Weights of a small GPT-style language model, trained from scratch on English Wikipedia: 26M parameters, a smear gate.
Each number is 200 + 20 x the weight over its row's rms, rounded and kept within 0 to 999. Layers, rows and columns count from 0. The size before them is the row's rms in percent of the matrix's.

# up: layer 4 MLP up, 2048x256, rms 0.075, rows 614-638, columns 64-127
# down: layer 4 MLP down (transposed), 2048x256, rms 0.0693, rows 614-637, columns 64-127
up614,090,202,194,196,197,210,212,184,216,191,180,246,196,175,189,179,219,193,164,189,177,176,224,219,234,210,212,172,188,217,177,202,232,206,217,228,204,207,237,221,190,185,189,220,189,184,226,237,181,164,176,195,206,188,162,188,214,188,216,205,208,213,209,224,208
down614,089,227,171,183,174,216,199,180,200,196,229,182,176,197,201,202,208,217,202,234,208,214,177,186,191,185,181,201,191,240,231,194,206,181,198,193,203,185,224,187,193,230,212,197,192,208,209,181,209,198,224,163,197,216,196,213,207,183,186,200,216,219,234,226,165
up615,096,183,178,214,202,186,210,197,230,222,186,197,209,189,215,155,202,202,206,226,228,225,189,222,183,191,176,204,179,214,171,195,163,162,191,167,190,200,214,196,221,195,197,188,197,222,186,220,200,212,194,182,205,221,208,195,192,172,214,216,159,195,194,205,226
down615,089,191,159,219,163,246,186,194,165,164,191,215,188,239,183,193,196,184,194,210,216,192,169,165,205,204,192,180,180,177,185,218,208,217,233,208,220,230,220,189,186,236,169,189,194,203,225,180,206,220,214,195,196,185,220,209,169,220,173,187,206,216,234,206,257
up616,108,192,198,209,227,204,203,200,207,185,168,221,206,201,183,192,216,193,205,191,191,184,174,188,216,221,187,196,210,219,206,221,213,200,215,203,190,182,217,242,196,205,177,211,221,208,203,199,209,199,226,209,201,198,183,205,225,197,224,169,229,187,186,194,175
down616,112,227,221,139,190,195,220,202,160,216,170,176,211,195,191,201,185,203,182,193,197,204,238,178,176,193,190,211,205,178,196,209,201,217,211,194,220,201,212,209,199,163,198,180,202,235,200,203,224,205,187,184,176,196,220,189,219,179,239,189,207,201,203,229,180
up617,103,219,222,188,216,180,189,240,213,214,200,195,186,204,196,194,201,192,204,200,194,195,207,170,197,198,191,205,153,207,202,226,230,210,248,192,171,222,230,210,201,223,211,183,162,181,229,199,193,195,214,212,208,215,160,250,218,213,207,219,185,213,201,184,219
down617,108,208,193,209,183,203,207,211,213,222,181,177,187,207,262,172,208,172,216,193,175,246,198,201,210,187,195,212,218,223,200,166,187,189,158,212,193,201,208,237,182,180,221,206,179,204,209,180,201,196,220,192,204,214,169,222,137,153,201,175,226,216,194,206,245
up618,101,199,201,181,227,218,206,251,193,206,208,178,213,235,169,220,228,210,197,209,211,151,175,174,196,193,185,217,205,203,172,223,167,243,224,184,177,168,208,217,231,211,227,192,209,177,227,205,194,238,171,173,228,212,185,214,196,219,196,178,219,221,194,226,199
down618,096,181,167,193,184,176,188,185,213,205,250,210,229,206,178,204,235,202,182,238,186,252,205,222,152,218,192,206,188,202,216,191,212,190,191,156,172,164,188,214,205,226,170,197,195,173,180,200,204,162,191,197,236,184,214,203,183,237,185,177,190,184,176,196,248
up619,102,210,188,200,230,184,211,201,179,200,192,199,220,167,192,193,183,201,170,175,189,193,175,217,203,209,199,157,219,215,205,232,222,140,222,195,216,172,235,215,203,179,230,199,171,211,204,232,165,221,187,165,179,168,191,242,222,226,207,202,151,202,216,200,201
down619,103,181,201,215,209,194,204,202,203,203,204,221,176,216,183,175,178,203,207,229,180,201,207,182,204,195,196,204,190,241,193,210,203,180,223,176,173,217,206,184,193,192,164,230,145,184,204,196,198,200,223,217,180,207,203,223,210,174,190,211,169,171,204,194,208
up620,119,203,217,192,214,210,205,222,198,229,211,196,193,182,176,210,185,202,198,251,217,201,200,184,199,202,206,179,190,207,188,201,196,163,201,167,187,173,226,202,197,189,202,218,170,202,215,232,188,193,205,179,185,217,201,198,184,193,224,249,201,207,173,187,211
down620,121,199,230,201,213,245,208,178,222,217,213,204,174,174,209,193,206,248,190,199,182,201,228,207,206,190,173,165,207,255,230,225,201,225,208,193,198,173,195,201,219,164,218,223,183,166,192,167,188,188,220,195,198,158,201,191,205,183,166,208,176,180,183,213,220
up621,093,198,215,189,225,204,190,185,237,198,203,191,189,217,207,181,236,201,200,189,241,195,212,222,199,224,185,188,171,232,184,190,175,217,183,195,259,159,238,166,183,212,196,189,199,193,205,202,215,200,186,206,212,203,187,222,209,212,217,182,206,198,203,217,182
down621,090,151,226,182,220,213,200,200,186,158,193,225,219,189,207,192,186,188,199,205,171,200,224,232,189,167,220,199,176,198,171,173,205,224,204,202,181,202,199,225,183,178,191,164,200,168,194,241,201,192,170,185,178,194,187,223,229,191,187,202,203,208,197,158,186
up622,108,186,205,190,217,178,217,207,175,225,144,206,208,198,182,201,245,226,189,266,233,170,184,211,205,179,179,223,165,202,174,207,229,203,234,161,190,220,200,200,203,223,198,184,194,223,203,207,171,185,191,203,192,212,185,192,175,202,215,189,191,200,232,198,196
down622,101,179,211,216,206,191,200,187,223,232,221,191,194,218,225,175,197,187,237,160,204,208,222,183,199,208,152,215,181,219,183,172,214,229,195,210,204,175,195,195,227,189,192,160,174,226,198,218,167,230,201,195,217,175,199,205,223,201,189,210,211,199,193,198,192
up623,103,182,197,183,223,197,203,200,211,202,185,218,190,180,236,200,205,224,189,223,187,209,200,175,200,204,206,152,216,198,191,212,182,206,209,210,163,212,244,181,183,200,237,204,218,220,214,214,237,218,185,205,203,176,208,211,227,214,196,201,225,209,178,233,218
down623,107,210,213,220,226,218,191,184,189,230,194,197,198,250,203,189,214,198,194,215,231,185,187,225,184,214,204,147,210,192,178,201,197,204,217,185,204,202,199,187,199,201,213,239,200,195,184,208,175,229,214,217,203,253,190,206,177,201,180,193,210,237,204,236,214
up624,101,192,195,206,221,217,213,201,210,204,174,232,221,171,190,206,152,215,204,218,222,216,182,201,220,214,176,184,178,197,188,166,218,175,211,176,211,202,181,210,177,167,183,206,175,183,201,226,178,223,205,192,195,217,170,218,181,199,198,220,186,174,170,182,204
down624,101,234,198,147,200,186,146,207,215,185,208,159,206,208,193,202,194,217,229,155,206,177,194,220,209,224,162,231,208,192,194,220,190,229,188,200,199,206,196,184,201,217,235,225,145,225,170,195,237,218,193,204,164,202,179,198,184,190,214,191,208,163,146,208,215
up625,108,188,183,177,210,215,238,245,200,200,170,228,184,176,198,198,162,204,211,267,239,191,168,230,206,201,201,215,185,207,190,240,218,197,196,206,200,194,187,231,216,203,191,185,218,223,193,207,239,185,165,159,211,207,176,203,191,202,192,203,160,252,188,196,210
down625,102,189,187,171,176,236,155,221,179,166,230,214,215,184,205,184,171,203,206,188,213,189,239,207,214,196,216,162,228,216,207,178,192,187,212,208,198,213,189,206,199,202,209,215,156,210,186,216,192,229,184,226,192,203,146,183,182,222,177,234,244,193,227,186,221
up626,107,173,189,172,171,211,157,209,235,224,185,186,217,219,195,191,233,203,205,222,197,192,217,220,212,175,172,209,171,189,188,184,204,178,198,163,178,191,179,214,181,211,218,223,181,188,215,196,159,187,159,213,204,146,209,229,175,217,191,158,214,207,203,251,176
down626,107,204,197,222,204,170,169,195,196,195,187,200,209,195,233,204,204,189,187,212,225,165,226,190,200,166,208,194,182,228,211,195,212,168,207,193,239,235,179,232,224,230,165,195,174,181,232,192,197,191,214,197,204,158,215,205,165,244,195,191,197,224,202,203,191
up627,108,194,213,192,199,193,176,205,213,192,227,190,189,213,191,198,198,228,217,186,208,161,201,154,188,193,163,210,238,209,188,208,197,209,188,154,162,170,254,221,209,173,208,212,204,248,211,181,201,185,180,187,199,193,198,220,237,212,214,221,215,198,180,210,208
down627,103,190,226,155,175,204,198,204,203,173,191,173,201,195,165,190,186,192,205,190,221,231,188,239,225,179,212,194,209,182,175,237,190,228,213,199,207,218,203,182,213,201,203,181,192,199,199,185,181,203,180,224,220,196,181,188,217,216,196,187,215,227,179,205,177
up628,098,214,201,179,185,167,161,201,173,203,231,236,219,220,213,210,187,152,212,172,208,210,177,225,209,203,172,191,181,206,178,207,185,204,253,192,199,192,208,187,216,217,199,177,212,179,203,191,195,206,198,219,230,211,192,196,198,190,180,173,178,218,210,183,184
down628,097,184,194,184,248,225,221,167,180,224,222,214,177,228,192,172,157,219,189,202,229,157,198,174,195,212,171,174,189,179,179,199,229,198,211,222,216,195,199,216,227,185,232,215,173,212,216,235,219,235,211,201,217,178,170,203,185,245,197,172,193,192,207,205,206
up629,093,201,199,198,188,191,226,215,200,209,233,221,181,241,164,155,195,189,203,178,195,154,183,211,203,223,194,221,203,210,189,180,211,213,238,211,176,165,228,232,219,210,218,207,177,188,182,205,216,204,211,177,182,185,192,216,220,169,219,173,215,185,213,173,230
down629,094,229,216,209,182,183,214,195,199,237,201,158,201,176,205,214,190,151,206,209,197,215,186,207,192,222,207,187,177,219,200,204,203,164,212,209,182,233,215,245,207,225,175,177,195,231,216,209,218,225,221,204,195,221,223,207,196,190,172,174,192,252,202,207,211
up630,108,179,207,157,195,226,234,229,209,232,201,175,219,226,193,179,216,205,204,220,177,192,186,147,220,225,231,190,210,175,207,198,172,197,210,217,178,195,229,196,187,182,201,235,194,216,230,230,218,187,198,199,189,204,198,184,206,210,231,190,192,177,171,204,171
down630,117,211,207,196,221,249,202,223,177,223,205,213,182,190,190,187,167,215,194,209,223,219,195,235,195,210,205,226,195,190,198,223,198,180,226,234,212,184,190,216,217,196,213,200,162,190,163,205,192,167,196,228,217,193,208,218,210,169,231,197,175,208,244,224,198
up631,099,224,210,131,207,205,233,222,236,245,199,173,187,231,213,188,183,220,172,182,185,192,216,203,205,219,210,189,178,193,167,200,201,232,243,211,232,224,191,196,239,206,201,211,204,201,209,206,191,200,178,180,184,174,188,208,180,231,198,177,180,195,208,208,235
down631,099,155,231,195,184,207,211,194,176,234,209,207,241,183,202,228,181,186,209,198,193,164,180,199,217,175,189,173,211,188,243,196,203,212,181,215,182,182,202,172,188,205,193,194,226,198,197,158,181,173,206,188,180,196,193,208,225,211,204,198,246,222,224,221,206
up632,099,229,243,197,210,178,218,210,190,205,213,176,231,194,211,206,200,214,228,182,234,190,194,224,201,195,185,220,210,213,210,238,209,214,210,212,174,210,244,223,162,213,212,156,166,214,225,216,189,189,205,163,162,199,195,214,196,199,259,194,174,214,200,181,208
down632,098,195,209,190,183,195,159,181,204,209,230,199,210,197,203,205,252,201,187,235,225,178,224,193,184,198,177,199,192,216,171,212,182,235,206,182,193,254,190,212,191,188,207,227,195,173,210,237,151,216,248,219,202,217,201,189,211,222,186,247,180,214,210,212,187
up633,101,158,193,191,199,164,202,199,193,222,202,208,202,198,198,224,169,177,191,144,234,205,196,243,189,201,208,173,213,171,196,179,182,190,239,178,233,174,211,168,184,188,200,180,205,249,211,233,169,232,229,174,201,195,212,238,182,213,237,217,210,218,191,227,216
down633,102,134,208,211,213,187,199,202,208,216,174,213,234,216,178,208,206,193,210,181,168,199,198,234,193,206,201,178,204,212,192,179,218,196,193,212,185,153,207,201,214,241,188,206,179,215,218,195,188,197,196,200,183,212,193,195,179,214,194,186,200,184,251,168,184
up634,092,225,226,196,215,211,224,226,186,211,167,186,175,206,194,232,194,199,194,177,206,173,185,172,184,217,185,184,210,215,245,188,206,237,220,198,200,207,180,201,260,185,214,241,215,187,194,175,204,223,185,218,198,236,193,209,203,192,173,212,220,212,181,203,168
down634,090,195,153,213,197,227,179,207,209,200,225,186,176,208,206,196,200,215,217,187,234,172,202,203,141,194,220,191,175,206,219,217,212,190,229,214,202,216,209,212,239,195,215,220,178,212,232,245,227,241,204,213,194,173,203,199,175,193,173,198,187,198,192,203,211
up635,106,191,204,185,197,194,214,200,193,258,222,210,195,172,187,194,216,229,213,210,172,188,177,181,192,203,179,164,193,202,216,207,216,222,190,220,215,200,210,212,193,218,184,214,197,207,210,209,172,186,170,181,211,185,194,213,207,167,229,167,218,201,154,177,220
down635,105,218,182,204,195,196,213,204,200,195,178,193,185,192,204,207,227,189,163,213,199,184,193,198,210,211,203,187,169,211,206,190,218,170,203,208,195,200,215,199,211,209,213,224,164,233,210,204,184,186,215,169,203,175,203,203,157,178,205,186,194,200,206,182,215
up636,102,233,181,216,220,200,209,183,228,195,208,226,201,189,174,179,205,197,195,229,179,194,183,201,194,262,172,192,212,189,156,218,229,199,239,193,192,184,197,199,220,177,193,193,237,182,203,198,252,186,197,190,188,199,190,217,208,180,203,190,182,198,182,217,204
down636,102,214,227,181,197,217,209,202,198,182,214,190,196,226,218,228,185,193,221,202,212,234,207,216,228,184,192,225,201,189,195,191,221,197,205,213,191,187,187,215,176,202,188,213,196,199,174,182,189,222,220,205,248,206,174,215,191,163,172,228,205,190,205,208,180
up637,107,204,209,160,228,185,230,207,227,184,198,200,198,194,206,213,226,153,212,230,173,176,203,218,213,192,207,174,202,221,193,224,168,184,183,172,214,180,194,187,195,198,206,196,199,173,222,230,187,236,183,192,221,224,212,186,211,194,192,223,191,192,185,205,190
down637,107,204,170,207,190,167,225,156,180,235,220,167,167,192,204,269,236,200,200,215,216,191,206,200,177,218,224,194,207,201,193,188,205,215,173,234,195,195,177,204,217,191,155,185,241,219,183,174,204,216,194,211,208,215,178,220,213,198,190,203,211,184,181,179,183
up638,098,206,189,180,200,239,217,188,177,230,181,213,175,198,208,203,198,200,199,246,208,160,161,236,207,221,202,172,179,214,195,201,203,188,190,182,209,199,189,222,247,180,189,211,190,237,186,239,178,170,199,201,177,181,195,177,209,193,225,207,215,208,206,212,196